Weights of a small GPT-style language model, trained from scratch on English Wikipedia.
Size: width 256, 16.8M parameters.
Training: a variant of SOAP for these matrices, 505M tokens, 3850 steps.
Each number is 128 + 24 x the weight over its row's rms, rounded and kept within 0 to 255. Layers, rows and columns count from 0. Numbers have three digits each. The size before them is the row's rms in percent of the matrix's.

# o: layer 6 attention output (transposed), 512x256, rms 0.166, rows 408-447,472-511, columns 192-255
# v: layer 6 attention value, 256x256, rms 0.162, rows 217-255, columns 192-255
# up: layer 6 MLP up, 768x256, rms 0.194, rows 0-40, columns 192-255
# down: layer 6 MLP down (transposed), 768x256, rms 0.193, rows 0-39, columns 192-255
o408 106:155122120128098111121145106157166156131095130121139143103144200126111133148147144098154103123123103130096112122142129175150132174140165140128173115145131145170125146116137148130105136090135157
o472 111:127160142118123133158131099167154120092118126137113183130140162148111155186132128139126130136200122148145101113123121152159142150093120117119118155101126183100150131116110147136132177092113117
v217 079:107137135125142148096088153103157107115132135103131139153132170150119159129131129123146154125135118140095124131126119149098140100103146083129123163101128136131143160114166106113066152098108171
o409 096:130190131123159141111132113161092086153083165113109150122146155192119118146135081152135143125111139146122133138162123118164141106167126172099106126143124149146125148125115143159127132143143100
o473 087:171089129097137118184153137111138131092139133120155157072120121084130136101103136089123101080096111137096144198126162123132157138119106121149149135096156146135114122128138131120150147158136157
v218 103:145176104133121119150132113131123179162099125111128138132152114094112132112131145127135111137148078160150125124142141122121127089136126143159094137159157102137136149118115137149091123135119103
o410 096:119129124152086152153120155130121094093165152129112117087111182114137112124119114095088129102133125177134134141104120079101099148161128129132141155095146159150114152106150156111077155100122129
o474 112:161133101107122166117150111146172143138151129148105158163150144130134154108158153084132068124109097120122097100136098133135132076136163129161103173120152123126132130114127107140171137182161108
v219 101:115121129111086119152119142143137124138082146142141100130122154118158126119160148113128139099094175143144112135105147130115141110108177123135135140124129148133149095157120139114132130140110104
o411 100:123076117160092155077166120143150161148132127133093163153125131139102166157113082152157155143120097122120089134129111140119130128125064133161123127161138156127130149132118140124165157151107157
o475 102:152123116132107110160146126129099110122122145135141117089103182129166133098172115126125154071085112148115137115143136106107160127196172142136128149076110127127099057107114134117137127144104080
v220 098:112172148125141098107144158106177132164151083108154113144094109156094125142116132148124142096196124137103099105076092131148143151135093060148114113134103121147144112100134107101099148126150186
o412 103:138122100101139160099141132129076077098119119125135121081159108142121119138123112153119092083117121099110105147146170132138093129129122125149154100084129108132158146121086155110149160145170138
o476 092:069097197142138091159136147129150163131129098122115113146104122089097131138138129164126151125137126093104091123105132123169155128101105094157144104145121090139165145154135056133142108133125160
v221 092:106120116122088124094117113118154160109104109135132136116142125123114097136138137115153099131162159123137168141113146145126130171121120134194115081136150111151138147136148128079152089110107139
o413 096:138152089113123163094088110132106100136117162112178108139129106117131121158150139159093183108160099110095117099090125093143131109183146098147147138144136161103139150106137155130121108140154097
o477 101:095067120154108106166159113094122131112131112132122114137129119107158134076070142152173105156146188125144149142116145145118136149135143149082097095124112103145141111141152128107121102084117142
v222 099:102129144149093119150148142129149110156139103127140164092100180109128133125136155114147149095134132134115102099073105144114136130169119146096120128175077129174148109137119124087090108111144110
o414 107:148101094088101126125164101120118134121108160144148081128126093133126129107170131131081154084090143113116128117146154169113131115082134137133131120101140109104131155131166147091113155133133174
o478 097:119150165164153161100113160139099107121116106105116149079059138131102127146157149156135131123178141117079112094121131134150168140153125161163119133158110110176152122126106111116095157125111195
v223 097:117096118171128123140125140135126106081096133148164158135126161151084130122158126131110143145134141169110128077084112118100155123144134133123111120122127101112144115098138163115114145119142163
o415 098:137131143149116121115114131101092140155115097153165123142115119090102127113133129127115146064136147078116130106102160118120131133114123143113121161108139070107119130110104115103195178162140160
o479 101:129128143130132084148162127166169090142158109148130169094110180124082118137143131143153104173156144162153124080135118105122121152133137149144113121115099132138129124139158138114121106127142142
v224 098:122146139150136087115084140196163118130140076124150114106137121159121131154139118123137125104127156110101060147132111158133122130118157071124136166121119107094112151104136086151175126147166087
o416 100:116105116147131121146157143143123131155115151170091133108152109142133125106105087149129149120112118134138142145164137124120163105119080134137113092135154175122087092138137164095104090161122125
o480 095:141146142137131104191094120176151115121140130150127089101146122139118121152127125145146110149089117140098154086145156155106085135139134121127124124063142087124128158143134079116152171143141087
v225 097:147157153097165120137149115113100112083170102128153121099129149080159145152116103163162130128158103131155166159129105109160080097151152172162153111125161115124092101108117106091121123114125113
o417 099:113115118166114124104117131080161125145144146138139115106129123147157140117144105109095094080117142132141193125096143114153160132106111137102126126070125150176148121141121122131124111117125127
o481 096:122126142110123125077138130089124174116127098145133096135134098090164178120126131121160188129133126108175125159156146116105101143096123141087126116111126150124123158114130158158120139131128061
v226 098:144097146126093106107131126130115132096135142104126148116106125125121126145131148094124158084115145144178091129122151168136086118134114167162158166054124109130148137133122128111140131162166168
o418 096:133129139143105175131121149087145153140137175104165130130121130151140152128111126145118147114132115153113120140113141069142171158140132093152119100120113109147083151153159152127107163138113085
o482 104:105168125086120111149123149162132101105140171125166135094141143132132127122154140120106151133139127123145111122107139206158083119119093180140139137073137118103141134105154101129088109148137127
v227 094:113114133121112134087078171136130131150161101120156162108145128164115154150134139124143148107140123133117105148139104154162156156130102134140101130136085148151154136163118084124118132156166170
o419 089:142083146124090131114121128149135169121082137126132107092108152148158124131110131103159171116129146105163127100139131119146107130112113175083147146099081137117188128102174118151100127118117152
o483 102:114118110114160110114132163133095085162091145144176138105122127095144154125091099110137090145136143072153145115148144154114160155152103128140093170159148113121133138149113105101062147110133164
v228 098:133123110123152147139119143134106142142148134132146093139114155142160098127131102147123110145120119156109128110109126095113156118148162120134138096157143103099124136135162099118145138106155071
o420 102:136104135135086094109122107086114131141138122085142132076153130128152141146120167098123145147124130140167149116149107140133095153149081140136124200143139177128100112133113154123153095158114156
o484 100:166165100125140135104088142150151131105154134106151125158117119143147080151138157115102143115134121155151154095080093161095151156159136111158124108085129162134131115135151166129106130126161109
v229 096:095147136133155120103132080126132115091124114121098134181109130148187150153104155138100125158128125123127132144112110103122144110126106122078144107166148162102113143102122103170161146106109087
o421 098:162134111138099133137137122104126136107131163145129158112118099127138114129177148149148157131167126170124095114140089125152114144140115117133092137090082131127159095126109124117174140144139144
o485 102:131115075121098103128085079147138121104107114114112140124145124113145156126124163138136120139101109104129125082128127141110147156143116110111127066159153125161140120159122108083110165132082088
v230 105:131163131122085144142097080133123169096167146164128098136080112145133153128166157096074099124157107118104123142134130153119128146130152129145115151168137108116145191119136138160178137119162120
o422 103:112123145104130117124102094089075124071090147147104126116133118096125183140115147125134133124088172099165157167128106118118104153143104143103144117134110098146125073127104178115161172118121138
o486 106:137093087127105146169164115142129140161124125122126142103119140184155147092112159127115078147106147145159092131212142122094130112141119094115135127131139124128131149125144099105095100118107134
v231 101:110129137122140137150127088175166137110135129121104138186138129116107100100096143141115102091108133102100132158177096148109140097092158120128100119138158092071117126080149130106132144156128088
o423 097:125088101150160174093135102132125107164119182131185125138154140133159123084149168099121069142131150157129097146101147126124135087173108117140108130122153098152123148137148103150159087190165176
o487 106:137107114109138134134122140136175124121109113147107146156119124102120153102075133125131140124079151127128097153184151139144169138094126105128114165109144126124107139116167146096130146160124155
v232 097:146125176102138157179121131114117124132094105159136177104116176139115108135149130142127093140123189111139128141131103156122147134154118115127119122143095143132147125097141081096145162121166114
o424 099:102166107149120095096112088126126154089119130118142146149134082111145158115119133095152161111117108122155155125127115091081090125139158130136140096094172140141120083155109159160170103117119140
o488 103:144153121134142110150142098083094092155131134160092139111128139130146112147177108121139120150145199135108140142062142140135133127129100129097113131135162095112137124145134109101087113060163149
v233 098:109103153140114097124137154125137171129111152141132138143124121131113162128120071137156120112176109142110113163134185089079147158072065126128131079094112145112131140111128162120126164109114149
o425 103:163115151136177127119133134159098106111094121132087140107104099105136110131122137123107102123107157101110099061154132200163124153154173139158091158168103092105136130104108153156130102098111167
o489 103:112135112146131121111140092155123119160112099108099139164106108097103198154155121164139144156140093145135122110128146095155113139142100101151107106106126114137097121110153109139164149125099104
v234 100:120146109126105130142118125151187168102147143152170139096159106099162135127125138122111139136142129133109158111166109124130136169145150141141114110129145098140146125127142162089165111151138089
o426 091:141110167113162135152110126159121104138100128128117136122150147134128134118168127159161122100086125105122123103146158129157146123118102147134115130123136126130142093165080109136085150140112116
o490 104:141142096149121129145103146100179150146097107183153151153099155113085163106089132138148128112129096114154101061147138149076122149144149101174120146138085150122123140096147169089133101130124157
v235 099:129108129092140116166167129148174098131163130099105120131109096173155155135110086140108079152139080099155119141134149113108124116120152119145145144142142125140141094116123145099127137125103104
o427 099:146125137128108134133114105142124177122091156142169148192093114118121137138073114171146145109166139087131109112139103149150142114124155135104102120044122124113115106181098124158099154117108100
o491 104:127124112115164124142164125171138133131156120127065107118122105135152137124109173124165141154120116129137105149148143117129120166125127120138154129151130137139111147091097126136155159122107080
v236 090:137137116126125127107096139104163119153190144115151146125107137099114127103130143155122122116132175110128134085076144172100120157131130135142159104133133146106070158164129116153160128120127104
o428 101:186184142110132098137157140125105115152138082125152101142130112136127159164149110094119118147094104133111112148112128109131133088174088132152119156096132141156144119109094182104121166134168123
o492 094:129128116157100127163155168149152094136083101124140140128148106141128091138129134134106108091149099127113100102138149160122160157137055141124115138117132117130119149170129111128124148135126117
v237 091:125146151144102150120157082108100103163153120146103102091098084124178104118127119145133168106108126125142112116135122170128107133081108109130150156131114134151159130132100148129076148085124103
o429 107:130129128099128111126101123135128201145085125165109149115144125116133122162116106134158164128113135123143119084121106172147160134118114077105127090125081144169131120115147110125095126116125158
o493 090:126104138123149089100136099125119106166118165128133130143121094157117137135185119144121177154092088128111126090186096155162128113113136101169094128102139122118134110128116136147165144117143125
v238 094:109129139156140122107148130122100139066129103106146123094118097114087132099106089139120105135166167108134076124095135107087189143121092149128147138147104080085120149106105132122138138119125098
o430 094:152110140123156129132094080125142142110165110163100084111141137156125107177120130132171147181141127111137162115077134111112059186122147137107106148101158113163189164115139134155128141138155094
o494 102:111123128150151141147155091165138132162100118133038159127149061113134122123169139138177142113108132130159124146163136183134163141136112145137137164089133129118140127134089135105148150109133121
v239 092:135138098090135136188142127151128161119086168143119126084119113094138090104100124112131088134117154146117117134143120144123109102122115161116084168166133115114155178161164144119095146132110138
o431 098:093115119113154118088088120128103142132163125156113153181158100131106129106113147129093140073119125095124121105131121120097097117146176131108176099132090109150109111100092129107106106106166142
o495 100:125123141107099118131125113137102173133104126138138109107118126117047072112125123136125165156134117161111135134102094177125136107145131159106096122079161144121122144109139100116111137138137164
v240 089:160188150115150100196120128092101154122151078147111098110094127106131168111093108128145174118140145099131133108156118101065116121140125091102118158143116115135144139145101118133140130094186124
o432 102:110100101112133162111105134128137140115118154106140160127129139141112111127115170148076118117113139146114122136137156166127143127120125131158158059124166103123131137168157125106136141156104109
o496 085:090167120107118115079183130105115109112107092111082140171157137121115114141145129123128152107113141103139154114154099102114154124112076111148136182077090086145134153128110122092154136098132110
v241 091:135091096128111146122129103178094134124140125148140145090144112141116147146120134161124102126151121121110137158112144157173123062121181085153123148103139103122078131141108140135121105124120131
o433 095:099149153115111100131129119135163140143139133135083127121073204121097140107091118108109184118153121116113197133121050116070125137151143139150151120133155085142129155123106116087108124147115147
o497 100:125114083153104121145124145133172121094130154153139147128161153158141130127063143129142127172123091155165119102113156142150153122112125102092168108108119166137131122111113123139108117097168092
v242 109:095124191106140140131113127106138159156181115123151155120155095092097126126104135136118150128113124093110113090139150097107148138124090101130148156150108146162104117150138117155074157124126147
o434 097:098103092137128160141120096178146110110073135164099119087124132124116150131089088140159121095129125093097139135140182141143115137117073134119144114110140157115159137128115112112114127153170137
o498 118:127124169129164123112088136157136111105121131097127152163187100143093069147084120177139172131092108110102095108138129157172143097121118128132100103087123071147097125154146130157075150143130131
v243 098:122154101102129151142157142150116166163123166112162152135117127075132122166117142122110144133116074131140090109153113142124066137146131145139127140131128140169128122145102118097103158116117138
o435 090:127080113099108163181179114094150136136161118130145149141146095152095072140153137139098139112127155127129146157121143123102183125112129142157105188150112130160153150116151127083136135131109129
o499 101:096156097093123126129117123138111191144140160131144120142156168086148165161154129107088188130128140139115082093122114110135063133078085110127140116091112092133145136125130123129118105139172131
v244 100:157149163122142123092115121124132128152106108119156111137143098122127113125122154150124167145146087132118103166147124125177121138105127162170112140159140143096146120141129121078140182136120120
o436 107:104116139124172124193093146141121102127150132134110150089117112082105114089140105147149120112116112144144168145130142135119123128137133131104148121086163131144137133161097100152071098123127139
o500 099:117095150145131139141131129128159142124135109104117103091159109149156111098123117076082089124129124102138118169143135102126125127107110162157139163110124134113096121100154127112169145145157137
v245 101:134132123123160103179133122127120140155164098107127116170121151160178153116082112166156150138147100099123141121134143094115127094149092143144146119128129113144182093092149125111148117145131138
o437 090:113121162138118143162162165128115151107137114141117153108147150102113100128157130124115115153137101130101090103169107116137139141115148073121132107142112129176156150102119150139133097145125128
o501 103:135155139115109141094117134131119113148140127142109113146085138160149097126136117152126126133105128115118151139112159162132168135121152113135156135149099117141153158113154108109176125140103129
v246 100:156145074107114143115100147133152159101130155130131125120171166154123106095129136146119178157156123130084111079132138142163121156106139153143153122113104113147182167129137187131113095128140108
o438 102:089135149115131132196188109128133099154102109134110124139152113139115195114130146135143125141170171136157113148159100128118109116081130105098096101114133124096139117123156058123160190127125163
o502 102:094132104145132111130126127128143157144142164143129177108124138143122074116126142126127120138128105139091097095111135128094114178144153138178160152122136152113119136111138169089098092137127119
v247 092:110129132146119138136141160159124154080145105120115080125143082125079072147105109127107122117136117099115123142113103143119176119123152163131135133100150114125125143105140163118094124141103128
o439 102:128156129113149102155116145125156124096106128092125160114156157112128147097129094106112186121097136148133133157129145097076095118148121184112127109093117169118099132116170175136120145137141140
o503 099:114143108115105158147126129135127122147172099113103074124151067110136144078089133117129120138098120142126141171153165136139128097138162151157161134069140109055100114151166135118123123152117132
v248 102:102129141128118110108166125101128122129137119117075120129119124108089136139132143140117172138143135126120086147163133117108152130143130146119152157115127140100128111131098119153156136142149129
o440 095:161149107117153139145105123167134106134159103131149160116122140114153117138165120163166131136124109149139130082125179134075146126115087108133096131132098120159178134122132138122140139107134107
o504 114:100117159104117119164141113132130146096112129126149106120156106093128143122122143099136171169147155138135141115095106139129141150132119126133115166121144168083115137132094120154121145107128117
v249 092:100106121130099123153135131126098074143110118112131111122151138177088149150139156122171183135120134102140147105119127180095129094148168105089157142167140146120107137139144102131105146114110123
o441 100:104130161097097148103103128111138127126166156168116123141109128078119133117105127119136082098148094120100154100133140102091113099101089121135140135089124150146153125130134091084113117117137159
o505 098:105127098145115135120119132171120131133122143092143076096173110130143122145145137138114163162106119126086156126181097149108169100120128152095151151135140124174115179122168082108103163125125099
v250 094:088146119121081112158119093140172130105109110142121158128162149114086105123140119113100132118115119098118169076107116126126135092094124117103106153140126132133157108135134121131121142190199107
o442 101:118117153113155155135139151145118101135099088143151152138096145145133190144117098115144094112166122138140103139113163108146109163111108151152154137148131133149088146135128124104146144116124178
o506 096:080093155121106133149143130124095143134126118124153106113155157126087125128107136129146120187128114122135120135124124145160161123078116151118151175123161111133150130117107111144102174130093122
v251 099:120125151130162147112132158106117175105118143156139126086140126167120109129130154120147108121151121152149130138119126119147167147155079138113146121098142136141120120150131133110136153085094199
o443 093:118109112130145130136158151156138126168149137116155142130149135090102112138171132143118141098096141141127130125147113145144115149154120116122103147078164134173138073149168124120112121135143118
o507 102:111099133136133124088154139115093087117136138106104156141122135125131102128117160119110118115150110157173137128139136115118117099134103139115185093140147097132176097141141151161141122138107151
v252 103:143136105117118169145137118095146117117177117186141088068112150128125139128123131143122127139135128107073109130152113096111137105138130169169120137115145147098100149169157102123152103124117123
o444 096:084116132122130113136120080089125136136122076135088149145121064125139108156160066117172144115140126115122152135126125122104156092144126156141111164142178115085109137125110107120149163093136156
o508 107:154120123084097133108136141146143127125163105163134137104168116171172130154089164117150157120094144126156142133152157165100140100125101149097170119069085168168157167159130169148123079124109155
v253 096:141080189155122166096145150104131101132143144134133092175125162136090130133129130103100102146103123087133130106138134124121120130136135123129107140123097135139106148140150152137095112081112145
o445 090:144145143109125101122062139113153127151142136138121133114143145169129101131095119133149151135173109129134159119126102123152146143145128131145155118151119129113151102126094112188106139096139138
o509 105:099129157185132143130104150089102109127139115114154116149088138186144106093174167126111096123099131123114085107116146093154118156168145117123146138127114096126122129170177140146141090158142102
v254 095:106092128138100076109099150142118089126107149103162104139104160102121137143139096096149143167134113111162117114107199129131108119128110138095110103128115142169142172127174159180126094141122122
o446 100:179143151117125125172143165118100140146161093137073159093129115107153133129093128138146135147138105157152115145070138134154139154128113119111147117106137160097133107105140130177174131092128108
o510 110:140072140160095117140075135140106109110122135116175087128129141113106138157144133139138127131128113146111122155102195119159091100139197156130099159127121163145137176080142121099127151147109102
v255 094:141138157139085126138139096098142156155145105094161095092088114141105124116152128145146106116147131149171124141129120134103143135131144168103131146150155182127156120110096100117094085126118154
o447 102:102089142096161148105123120165133167115096165141131168122114121158111098138124155156174147122101115130161136138129116159141137139179159125129115123120107129143120124105121117124060166161156099
o511 096:074133160155125113100113151114146123180142159110129118168119131146134119139148115102132191147116114122129135144144092123123118101129186169139100139079130160148117145170135085150134092149101057
up0 100:121129131147128141112123123164129134075120136102132180130143116124106165169118138115150147125119141113100129111131133136146131130128099178118139109080138115123110109135129100102144136170126099
down0 113:132080158126161151101181101112098154121120181115177108104162132140126138175139108162090131129107160133143141116136150139187118142134139115136127129111148109114105147124152119126151161140141154
up1 094:149149135080121131148118096147107138091132122084162097150135135089103180120089112142164141126164122128113129118142137140150103134148126158098145094132107097093109089103130152141101115106131122
down1 091:124128150119127092121119094162147155107146118091117065153095124125137122094102116109129162131117108154171138108145098125120152122124116114125163107151122135111144161153141101127156127121132145
up2 097:170083120135111122079146147130114112143098118155079136136091142150156131112108123108169131138105152095142124140118138127155136157132117098134127093130138134103148126111113121156102098110100164
down2 094:115143165122130116159117168112124146089154118107168128114111087135086158119123097166144157179149129163147123164115143165129133129132106114118137063152135129117093093151144138091143173096127158
up3 096:086160179129155119121141153129105106131108111144106129089148141131171126118172161140132123077117117145154145102142123121162160107118086154129111118161151158141158109093152098121136115124125126
down3 103:145163158138153152124144125133146146141151119141196138138092110158069123165127143116122137105190110105091115188152147110109099140072110144134147141118146129143144121119110157107114200130152139
up4 100:137124104162112137142093112063129110143144066115121094140111125098135152112105145123159153169100143120163129101087184119133136108135089133109101113161142137130132118131200096103167136093160143
down4 107:098128089147100143125108161135144120113122121131145135144106125147148138126134116126141103134134166162143106124130157096128117110114114119075154130130093084144090107132150123106093107095150184
up5 094:144109145099161153139097139136130133164110157183085148161094169154117138124136101103154205167104093119135132102166156163108127130114121146103082111130115140131140134131162133098126164116148122
down5 102:113111148108145129156108129134132152155168170137128132119145146131156161133122164163099074135127139153135148151133113162120131089135112118154092164105089112128140101108109139124138140083152123
up6 102:114159097156122121102113151122130133154136141147134131105144143104157119106113147156116195127090092136130129133126156138126159145174151100121117134146142081122146117178146091114181073164127130
down6 100:156153155103104142078141168157128113118145093124178149152148077128112171103132110133133122126115153117137076111085132149169122152116091160154082137109110124129122128104117070119132114094151108
up7 102:100105134117109059148144120164125093082144126088148127085081148122099113140129093112142120133104143152090111112092152141112105084139167131149092114136089168161162182084140150177141139153103138
down7 095:146105171134124128138091160102104131086134130144143167113110101102156093128166156098119114132164122149174117071127138088116108143099189124182129136080110149159133148150109153116094117185115142
up8 104:114070137109130138145104143171132127150125139083122119120098124145125116126123141120085094080139093150108103131158122151138128101104132133144138130126132144120144086155128113083097125117121143
down8 104:137128132113117145123156091127150067127123124130175109148151110126084114108153149104112098105120140141138145129127151121127132124117113137187132099151110153156135047107110153142133102115136082
up9 102:090132052118129118121135136165141100136120079121167119112139124137161100139147133066146101081124140106155131132101147100146106152160132142129155127151148157152115092119111132154134148147133104
down9 099:165126103146130162134119146097153086133143086097120146113088159105146111133135156141102101124118133083141161134130101144125112120170142114131148199175154108114103131071164158131163102152158100
up10 098:086125087155129119147132165092125125163115113118121146127133118135140163127066119118117145114149147116112119124129161148123130110096120115150146134150117089112109099136157132167076120142099150
down10 103:149128112106150136112117146127119170085145118139153131122147106143145125071157133150154138127126144108154202156129151083129099138132129090160104177138115168087164196108125151121168160098114115
up11 098:069126149123137128140071147135168167143099136095149054139137090147076141133113155107122111147110129129115134168123106176100147124073126135095115161142144142136128130095113130126106141134138121
down11 098:141161150154124128081127126110116126120093073124100148146152119107141125115167139134095139075156084161118149145160141109157139123148160111162134079118176099156112167149178088144157084162091143
up12 096:179125151160156105097132121126117145121148120146122113133127136124089175157161131150115090121136113125145139139135145128070133100126136136110150125167161136127116113136132146152078089116109170
down12 094:081155130128123122113106102106143099109078131085157166142120135129120129141106142122178149126105153144150146139140090141129150146110127160101132165160090181096134144132126122092133167158170075
up13 105:131128160127128135084103109176138116073149121118140108136150148147104152161101095155134137125132134098103101176121144157113108118088144151097168119113102154110158117154091096129093129160118123
down13 094:149133159147140131129147132145093131124129147125131088161089176137134077147154146109128111153118127153157140102123162133184144141125108167106134131109133138113116136155154141131071137145143109
up14 103:177113143138117142147104146135112135090145143148158140156135123129138116082137143110088127153120153112134146131114129154103133153125159134170144120145189158148124118152154140117113104149120114
down14 102:106141116083121161156112115131110130127137117183105113146171089141110096162174122128122147156138131151071088111101113105158140144163123141120115115133151142154115133137113142112145101139136159
up15 116:105107113153185144166166136170160143110147109150145114118123102097119134081130110111161113172107164114153155122132147122115106114163136167132177141146151138113118121137142126123135152177112101
down15 114:135145166135109097101147142160129140124088123164123119124129140139139127145119061122107136148175115122141128123077111161102142127126167170154162163178109113135145133162150131108116143156079122
up16 103:100092139119116139152144108132130155105104105112160111139098126167121130175145128096150130126103131111117164147139170163049135110128120146125129131142106100112099107120103156108092135098165120
down16 102:154154096126111114128093144114145111105108098104146109122121126146101153131151139102131160127174131137127167166096130129101133143160101115152123124126146151126120105108170075137112085156091140
up17 108:133144139119132160141135113156135129138143155145163119097157152138144172121111138150138116087109117139109106106132110115183048124077132134159152132109142123086120135123136132146112117132119091
down17 115:133128129138140111140180099106160136127155142132111073140119148097124138115120149092096163102128140111118113103128078104103124125099124087148171119158105113139098094152153120161110155090102144
up18 099:129114148119137145146108133103126129173129112131124062133160097131139099105158116102135093117119103171157117147091121136152116095129145110070124138148115076147127108148117146111087112119120156
down18 101:145139109082131125103154082136082153108149125108123216152108126140103099094155143119116129145141115167131199145176163148134145114130146139120130123102124130120109139135121112090114124115107122
up19 107:168115114116111138114123101143114097170151118162115110126104140122131123116138131159082099132122110157116103135102129086051105167114158118139162160147161141121176129136132130130114116142126180
down19 115:131136119138155143136125106113111164168108147133155144139145120139130113158073103123137171123148155129081172128117144142112133147143084126096107117137080167078131156186109125138124172159180130
up20 101:123131119086107142136071095117121137172137142109083156089083141131133149108123130135118107068118097133146111157134123078129122137157121148126120165114143159142089133118121124143144167133114141
down20 104:147092113122130124109092093136138111130095090115134119123116112177109104139117129141119071137128133126159164114139153135167177141090169131109157117117144110145170156106166097082099151141131138
up21 105:130130122142090131120166123152115130127125104091102141120133153145161134136091135114109139153115195145183146070117133150118161110048134111154132129135065165129146171089109134144142127099132128
down21 109:153112101103092141121125169113140128120083161130147105097171137072121119138137099147156124120130120128144136102122119169137097085200110152123119101142102140122127075166181101137105144131102181
up22 097:134164164130142133115124155086141170136116111105116123114125142108150142134131119122148170154114124121112148122123129155142102140159129150097110122158178121123117104072108138143118145152147152
down22 092:117112110128125090115082115170142122170124130147128129139110088097130170127139141119134114083142149150155094101154112150166124117138168071137136131113162093143124144119133136167134187169110111
up23 108:109110157139124133137118118136131107125074138120148144146103104075157129132112139117158141143161147158139139117125129126137138133141142127144089113152144092129107093152135084082136142132153124
down23 097:129136100136122144160101086153127109098129136119101132096094153134079146148081195109100122122124126121133112102152128154116116115129135163096153109144134101137065152159121146134092160129133207
up24 133:169105088112104168082133129114136129109126086147146123106115177176139147083091181115132129136078125123138118145182120163105171130099114114115136164127106156150148147094121165106131127121089085
down24 171:148140115103083082098150108132149135097142071124147127118137114185132140085110166101142126122081119103152169117190112134107158132093140136121153134120108171159135152137146143119189117144131120
up25 100:147119173146089111075131141107132129153107137140107102125188156143121139187117107115094092109096158096159092161111144163126123123135092155162163162127134082102122122145158112118139107117098131
down25 105:155114135132123133094109101111178172125114070119172122099161137119128110188107134114143146138139131176089132104108150077085151149132134092120134093135064103112097112109114131125123134145108129
up26 094:087095097123124118142154110149134118137089115166152110102095141094141110123131173153091110126166084144122160145107098157118116110088132170133125159144174154138137123121108131094101091110108090
down26 100:124109149111075115103147150142134057194139104158121119143144130138116143119123150160098170098148098122098144154157129138152099157092124144089143116121152145142149126128148125136136109145138111
up27 098:104094142123164163112137177138107092141096102181148149125158120129145145124150127106120109139111130129144125142155129130127148093113120138114182107118150119134116092166132100115099146152124112
down27 101:124127142125144165160111141184146108167148108132110123100125110110176113121151104148113127152125096174153108138115103105161149128163127111144119149136117120103140131101131145122107142137151101
up28 103:083172157174155120108135161126148060148120124149117131105115139107137146183103105148150135118133171142157138140123145163121150103115164130121144101184141122124072136129114140093163090097098160
down28 103:141179096129132116138126178112174126122113120166193153062158162105096136114167124127134167137109144146135127085107089160157130089121146090095149135160069107103156084093108087128162145169118107
up29 102:161098131137103152178086087107094106141150092141138138105091083070145110105128115160134109187114134099133130191097155114158120119133110110110153109123140124116178114144163118129128082113115117
down29 112:143118134127083083085130139143134134109165150118101157138103128140125075137117104087162135133141112143045130142104101123169091065159126139132150095111136136140133151147118136105150103115152176
up30 101:169143109118120145104131140079087126125152168148127098091113119140152123182134133114095096147127097144144126074123127147120090139107150153146132150144092122124129113128132150148115120124126095
down30 100:120108130112131128135145143079090144137115123160148119097132096114095117157164119117141109117108102124118122059146147119096080150103107152138132139147117134149100166166077169149114112161088116
up31 088:140137090144148120125130164152121095130133142073142081135145127082135095139090167115140157123157102114108131131126105098162131119135116141123178110130169140150118096141143122161167119151151155
down31 090:130120177118114087132129157099126095136106090173166125117095150154124089134141129135139089111128141110134113153107128128126155143176150171136138163162126136149166108115137134123115113081104097
up32 098:088132143156124161139145139149095093154112137121100121104137099148112144103138116112139122124119167091134147076114156162132117113176135142137104098144161104160094110135112128139132140111151147
down32 102:130168137096128154121117122123139112087104139110101114133146149096125137135124136127126098135150170118116130149168171108157118116111093099149101106152108135154139102127156147098118057124087131
up33 098:153136143168120114093131148089116094135093164142124116190163092127156105162097163170134132084156122113144118111110134135112119133132101107102137112142100145138146129084173134162162103142132123
down33 103:168144148111079114113119124120149115191145131130150127135128140110104091172151124102109129130111130135122112077088112094137112139109090085160156138122093114131150106097100109120150077154146099
up34 108:122112172148120119127127139103099162096172123124124105131116138114130111119124124103104155125136149184099148130123111093120044120133135110124094161111097154118104113145157120126136110116126093
down34 104:134140112091083136131149125144097121095153105097141136068113140145127123128104152164172138074109126149129110126073145116112117119162097139153159118138142153091129150129152096153138165107107084
up35 104:132099113145143125140124141163103153115141146077107134112125121124102133110096127152139143110081084119149081109107128121099090152172138084120152204145131099123143113175125134109110148179111122
down35 105:121144135108123104165119158124127148119130121082174099085123155082078122110165137149122139119122093134127108139148143134113093123140157133187106109131130125114104165108134081102154109135172115
up36 097:128132108122162082170134118134114138138157125116141113158134169133147155157137120126100133120133113105126096178090167099109118147131171085131136134124126091110130150131118175179081089116117105
down36 099:100095121115092130124152156133124053125140138141155072127111110141151088105169165134163147114136122104098162128177127156135134119150137120108089141112102105137109139111128125158107084112111129
up37 098:135158134099162160118156145108162157100100121137162113116147134178094146112152122141175151121097106134143143105136125117115168129127074131146093120136129107126133094117077139151117107155096119
down37 104:127118137133120139137127090105178110122126163146146158111151097149075120139092111108147149131127132138147144114134120162169124108141166143132146159132134106074128111146092156148156137156104133
up38 089:157144119127155103132115148147151132122155131124121163103122106181152081169142153130140131149094122087128143153119169096115130122138157131126115121109090187134145103161125133140139180132136128
down38 084:119085144131147105125148124110124139150117118101115125109145109114117157099151114134113123120165130138147116138163102121165159098131106111160165139143161127133142134136142094111104095144120133
up39 094:130114088104102128116162132129133137117120119152137144096162123139105124149111141100127109159105165119092147148065130147114106148149110105167097140132106106185108153142116112095113126124135139
down39 091:159133112121103168120122156097113085144075106105113164144129098141167149168161090126138177123132097147124101148136134132131080137115140133127130123119162088157124163156099118143140159155154123
up40 108:121164125130143129105143129138089157148128136129130086133106137137144142110093134106107105124086150159123174145172158155141104125108121127107120118097134144130133145150141149126108119149152122